Part of a small language model's weights.
Size: 10 layers, MLP 256 SwiGLU.
Architecture: RMSNorm before each block, no biases in attention or MLP, untied embeddings.
Each number is 128 + 32 x the weight over its row's rms, rounded and kept within 0 to 255. Layers, rows and columns count from 0. The size above them is the row's rms in percent of the matrix's.

# layer 3 attention query, 192x96, rms 0.105, rows 11-14,43-46,74-78,106-110,138-142,170-174, columns 0-95
size [ 87  99 107  98  84 104  99  96  97  82 103 109  88 102  88 102  89  84 100  76  92  85  87  98  95 103 106 102]
[[135 101  59 164 122  83 157 138  88 104 136 149 161  81 161 136 107  59 148 134 111 141 129 157 128 171 113  99 122 110  57  97 125  63 110  76 117 114 174 171 118 121 152 108 202  94 174 105 144 112 147 112 143 164 100 139 175 163 105 137 152  67 172 119  51 124 155 141 105 114 123 115  92  89 143 136 125 157 129 103  58  75 147  96 177 141  85 148 141 153 163 147 119 128 143 116]
 [139 167 123 177 119 134 150 121 189 142  83 217 149 119  98 134 139 100  96 195 128  97 105 166 111 162 108 149 139  90 128 140 138  88 120 145 141  83 133  91 115 135  82 147 123 199 168 104 119  52 103 126 136 138 136 199  79 161 120 138  70 131  73 111 115 159 114  84 147 118 157 146 125 183 104  98 134 161 133 201 159 154  84 174  78 166 144 119 156 113 113 122 121 137 127 131]
 [117  82 153 118  94  89 128 125 130 133 163  76 107 139  90 146  82 126 197  82 145 122  79 143 103  96  95 165 139  82 112  90 144 167  86 116  89 136 156 139 175 127 116 129 144 158 138 127  91 197  82 125  77  68 136 166 160 138 100 143 119 103 124  94 127 143 117 148 162 163 154 144  81  98  41 117 139 106 129  88 135 110 102  31 115  95 136 118  91 128 151  62 109 118 123 159]
 [100 138 134  97 161 111 169 130  95 178 112 125 146 151  58  97 188  97  78  87 132 138 102 183 123 106 123 149 128 152 180 141 142 115  95 172  63 129 136  98  77 101 119  74 149 105 116 106 131  69 127 184 134 124 167  90 138 148 146 166 123 174 101 153 177 133 129 120 129 157 191 115 135 132  96 110  62 175 183 174 142 119 115 185  89 111 195 107 122 141 124  87 118 140 150 142]
 [ 74 136  91 148  86 123 167 187 129 129 124 158 152 155 135 114 114 123  88 150 175 146  95 117  99 127 168 106 109 120 149 158 162  90 181 127 154  38  89 156 101 170  93 136 111  99  98 111 116 104 160  96 160  88 127 116 143 145  80 142 181 110  96  56  92  80 102 138  67 164 133 172 157 175 141 152 147 168 145 127 134 133 127  32 103 169  97 142  86 143 121 129 155 139 117 139]
 [ 95 140 131 129 128 104 128 128 178  94  83 176 146 149 110 127 171  95  85 108 123 118 165 126 105 156 141 160 103 181 185  72 182 153 185 160 105  99 129 129 105 162 147 102 114 178 132 154 207 174 108 200 118 108 113 116  92 118  83 143  50 123 147 126 121  99 147 122 126 125 197 140 129 150 131 154 149  98 200 151 133  87 138 163  86 142 130 152 108 102 170 187 125 102 118 160]
 [149  99 136 132 144  93 189 139 144  97 116  80 135  98 125 137 136 106 112 151 170  50  93 133 132 133  99 125 131 173 147  81 127 112 134 181 169  86  94 178 115 139 133  45 156 130 152 138 144  87 146 101 133  87 143 104 113  97 106 136 140 152 146 132 131  98 108 104  69 136  75 179 182 104 132 141 147 172 179 119 146 115  98 127  61 165 122 112 159 134 117  44 193  69 153 143]
 [203 112 128 100 123 171 164 195 189 133 186 163 103 129  93  91 165 123 118 130 101 103 111 178  49 118 103  97 140 157  77 128 147 126 144 167  80 112 142 168 111  76 135  98 131 140 109  85 126 132 114  91 130 108  87 101  80  77 124 110 171 135 107 104 142 215 115 153  87 184 165 128 161 113 128 158 134 121 134 126 105 151 153 132 113 115 181 116  93 161 142 119 171 153  83 158]
 [210 145 104 147 163 111 108  99 115 108 163 108 126 147 131 126  86 121  89 166 192 112 114 117 143 131  58 191 121  52 125  89  81 122 113  98 141 128 159 105 158 178 148 105 122  93 170 102 108 125 124 159  84  69 102 126 140 185 118 106  51 167  59 135 110 126 124 113  79 162 108 100 123 113 160 117 183 161 131  84  99 136 147  61 135 137  71 137 123 114 132 115 133 122 126 131]
 [135 108 134 136 117 129 139 117 132 156 136 101 168 171 146 148 131 171 115 167 179 178 113 118  83 117 193 111  94 135 143 107  73 105 109  85 164 122 122  87 140 111 129 107  99 143 127  91  79 118  92 137 164  95 134 118 178  48 163 141 141  93 165  95 163 203  91 118  76 140  67 140 184 118  94 110 175 152 197 110 149 150 107 151 178 117 122 148 153  96  91 153 182 130 170 105]
 [133  63 104 150 101  75  68 140 121 109  53 138  87 135 112  92 171 149 106  44 124 138 133 158 131 186 119 100  77 116  98 132 121 127 144 167  96 149 114 136 142 140 122 138 196 156 120 113 164 154 133 135 101 112  93 147 134 164  85 103  91 107  84 158 161 127 113 166 163 150  92 164  66 114 209 130 131 161 148 152 169 110 154 142 129 117 159  97 121 182 142 111  68 142 138 178]
 [140 130  99 139 141  70 146 168 160 119 139  96  64 142 123 180 108 149 161  96 116  61  76  60 149 175 101 125  75 138 113 137 125 117 100 132  64 158 108  92 158 104  74 139 177 148  94 154 163 132 101 167 130 106  76 117 141 161 172 159 101 122  94 119 140 132 214 129  78 155 116 151 176 108 102 108 108  87 121 138  85 112 162  90 132 147 114 164 160 103 144  81  84 121 137 156]
 [117 112 137  76 121 148 141 118 153 168 113 127 189 141  90  44 194 116 143 131  53 121 111 185 115  71 161  54 199 127 143 135 148 101 170 165  88 137  63 148  77 138 104 138 108 123 158 117 153 147 101 151 126 147 102 138 116 124 137 128 162 143 104 111 164 125 122  99 113 106 144 167 116 131 134 121  70 145 136 148 131 120 180 127 151 153 180 110 114 162 128  74 103 216 129 151]
 [187  96 104 118 145 104 159  94 157  87 139 100  65 142 175 131 134  99 169 141 105 101 110  99 160  98  72  96 114  94 162 147 143 181 147 159 156 121 145 136 116 107 185 145 119 120 141 137  68  77 140  98 106 121  81 136 134 148  81 123  72 157 135 114 125  83 171  82 113 120  99 141 106 107 152 139 115 116 200 162  85 124 117 134 148 147 111 122 115  78  95 200 148  69 131  40]
 [125 105 171 204 138  87 154  96 114 129 123 138 166 149 107 196 131 129 134 118  85 107 168 145 143 101 114 159 147 141  87  74 164 178 130 111 163  90 125 124 120 131 148 124  91 159 113 105 134 136 121 120  79  97 184 136 160 130 142  98  90 161  83 122 148 110  94 119 168  46 157  93 144  74 118 159 153 139  52 157 144  64 214 118 154 144 171 170 141  97 113  98 139 138 106 151]
 [158 162 140 180 135 146 115  51 155 154 138  78 130  88 129 107 159 104 141 118  70 123  93 140 116 158 148  75 123 126 103 134 130 105 168 134 110  83 121 153  92  51 146  53 158  83 147  93 152  67  57 126 176  93 123 116 115 139 192 122 176 103 133  81 139 156  94 153 111 136 127  98 141 160 169  95 137 143 159 139 133 101  84  69 119 139 100  84 118 120 102 110  91  82 101 116]
 [ 77 126  84 103  81 111  85 168 152 117 131 156 100 113 121  92 145 133 160 153 162 142 110 147 157  76 116  84 229 137  76 141 161 183 126 102 120 108 158  86  97 117 136 121 102 100  97 113  57 106 127 132  91 124 126 152 127  71  87 144 136 135 156 111 128 159 150 132 196 175 136  98 124  89 159 114 145 134 124 191 201 110  95 164  97 117 129  98 118  52 105 164 152 125 119 114]
 [ 63 206  82 133 105 113  59 145 139 164 135 197 138 135  90 192 164 107  91 164 127 136 135 147  98 169 126  81 142 146 123  68 123  88 133 101 110 120 100 106 122 125 110  90 138 111  86 125 107 144 102 145 183  94 141 159 117 220 111 120 138 102  68 111 142 102 118 107 131 119 121 104 140 132 142 123 144 141 117 215 144 108 165 166 133 131 163 155 106 148 112 117 122 202 140 180]
 [182 155 152  68 159  93 109 128 165 116 134 108 120 101 204  89  87 139 100  96 167 134 123 119 115 160  47 196 170 152  72  98 130 140 143 154 126 135 114 118 127 185 129 138 112 115 128 126 140 150  73 100 108 134 119 123 143 110 157 136 124 162 147 122 149 123  79 112 138  60 116 159 130 150 123 182 165 166  79 115  68  93  90 119 140 124 115 179 149 159 110 102  35 169 124 101]
 [159 114 163 132 102  91 156 100 168  93 123 132 105  75 126 103 161 180  78 120 138 141  66 140 162 121 157 129 189 144 149  94 142  80 193 132 181 121 129 101 107 126 108  93  92  66 138  89  90  98  97 158 133 100 110 101 161 146 119 105 179 134 170 111 140 102  78 134 120 185 126 132 169 141 154 101 142 122 172 159  99 148 141 122 131 206 167 109 128 105 124  54 105 161  95 193]
 [ 62  96  95 157 157 109 142  73 129 157 190 157 133 108 136  86 169 161 151 132 130 174 131 144 114 129 164  51 134 129  66 152 193 147 139 167  79 130 132  68  96 131 165  97 130 127 108 104 157 152  91 142 122  90 141  52 112 109 143  84 148  89 106 159 147 174  92 149  69 112 178 180 129 141 150 115 161 137 128 185  93 148 152 132 107 135  84 145 101 147 183 122 144 123 144 109]
 [130  98  77 105 157 126 127 138 124 162 117 145 100 106 151 123 128 116 139 120 119  76  96 166  84 103 148 183 153 164 177  69 178  88 107 164 159 152 175 147 185 124  34 138 172 131 134 102 164 110 104 147  99  46 120 155 116 175  94 132 134 191 125 174 145 104  91  98 156 109 167 182 103 133 107 149  97  93 129 140 128 114 141 126  49 152 174 119 105 156 138 117 135 132 168 131]
 [121 127  86 138 185 133 132 163 135 106 133 107 216 175 107 107 144  96 110  90  80 135 119 156  92 116 121 105 113 110 156 186 165  85 128 183  90 111 120 135 121  59  72  50 114 119 116 168 116  50 105 144 125  96 152 124 178 126 100 131 137 125 101 123 152  95 115 133 192 178 162 112  87 145 109 120 125 110  95 170 174 129 176 123  97 153 152  74 106 132 132  94 159  79 130 140]
 [176 124  49 126  85  86 110 141 158 111 135  89  76 124 160 110 127 132 119  43 108 170  97 116 157 110 130 206 100  89  94 155  96  79 137 132 152 117 165 104 129 155 141 122 139  84 152 147 130 153 159 101  32 151 179  91 144 145  66  95 102 102 118 124 180  96 129 113 125 113 132 165 171  86 135 150 180 139 150 162 149 153 161 108 128 122 103 135 144 101 167 175  98 118 139 142]
 [148 125 155 166 135 150 167 128 136 107  83 151  61 140 145  79 164 149 176 127 109 184 125 112 164 154 112 118 174 139 164 158 120  74 120 156 125 137  91 128  74  76  93 123  95  81 111 117 132 168 102 155 109 118 159 166 167  98 101 143  92 181 121 120 179  99 116 159 124 180 166 155 200 158 109 124 136 159 104 140 147  74 131 177  95 141  98 138 101 127 196  96  95  59  90 109]
 [132 160 129 194 109 117 100 125 109  99 110 108 151  56 108 108 143 157  63 177  89 115 131 140  90 163 159 139  85 159 123  88  99 102  87 121  82 152 147 162 161 135 139  88 121 139  65 109 114  58 165  49 171  86 163 133 157 184 119 112 145  91  82 134 144 109 110 115 133 104 134  72 117 170 139 112 181 144  94 129 186 127  73 122 137 118 135 125 130 143 160 134 104 130  93 193]
 [ 60 176 104  76 129  88 141 117 151 151 173 176 130 174 126  99 200  92 158 126 102 150 136 165  88  58 168  72 167 118  84 111 105 190 115 181 151 121  94 109  93 175 154 139  95 142 170  88 106 107  81 186 119 154  96 127 142 111 136  98 121  83  85 139 133 138 121 138 122 174 152 118  92 105  59 142 127 151 115 162 118 116 162 181 132 119 118 125  98 136 120 161 110 153 101 158]
 [ 89 145 125 123 131 119 165 139  95 158  98 113 182 117  42 106 117  79 167 201 128 149 115 156  99 157 186 100 155 145 168  60 159 116 137 122 123 161 125  90 147 137 130 117 131 151  86 101 115 106 115 151 122 106  93  95 204 153 160 147  94 121 124 134 126 157 131  97 132 114 102 143 117 111  89  56  57  69 100  89  93  96  95 164 147 113  99  86  94 184  89 155 111 141 124 151]]
# layer 3 attention key, 32x96, rms 0.106, rows 10-14, columns 0-95
size [ 86 105  88 105 125]
[[127 127 132 150 133 152  57  95 131 112  71 123 175 145 112 141 118  92 180  75 110 111 116  96 104 126 153 137  98 157 157 128 149 119  81 106 190 167 172  63 102 129 171 172 122 149 143 188 166 128 156 130 202 151 107 141 128  88 160 128 155 132  42 195  79 106 114 148  99 121 143 138  67 129 124 154 104  97 106 128 171 118 109  86 158  80  85 118 126 170 168 116 116 105 138 131]
 [136 100 127 113 111  79  85 171 126 156 120 143 172  81 102 138 108  98  98 100  82 145  44 153 110 106 117 161 142 155 114 164 143  75 112 106  89  96  72 127 152 159 141  89 181 143 119 168 119 103  82 150 106  70 148  54 117 120 149  91  99 172 120 173 181 182 120 110 146 114 146 105 122  96 129 128 122 105 151 126 140  62 101 151  93 131 169 111 202 146 110 134 126 153 119 195]
 [164 179 110 107 150  97  85 141 130  52 155 119 137 143 159 102  91 159 188 132 136  83  69 140 114  84 110 152 151  99 127 132 104 121 139 152  62 148 181 142 130 125 155 137 201 130  69 116 105 175  70 117 115 147 163 111 157  99 144 122 156 147 176 106 121 160  75 143 147 148 102 173 140  91 148 142  95 144  79  82 141 149  85  73 171 123 178 128 150 127 113 164 123 156 186  94]
 [174  96 105 136 102 133 156 119  51 148 109 133 158 172 125  64  76 157 120 113 120 199 158 139 226 145 103 174 131 110 111 171  77 160 115 126 150  82 157 132 101 156 186 132 160 156  88 113 104 155  81 164 135  82  92 110 143 113 149 126  83  92  94 119  78  99 140 138 152 126 134 133  93 158 130 109 147 115 140 118 160 151 101  34  94 112 153 103 166 115 125 125 116  95 117 112]
 [117 169 102 107 119 177 168 172 200 139  84 144 183 126  69 163 168  76 114 186 126  97  96 108 100 166 167  58 132 130 104 123 131  80 124 111  80 119  86 102 143 114 101 112 111 152  77 131 126 121 159 121 132  75 126  78 143  84 152 130 123 161  93 166 146 150 122 120 128 118 159  68  46 118 146 124  82 159 141 176 160 120 160 132 106 156 108  93 129 138 113  84 163 138 151 174]]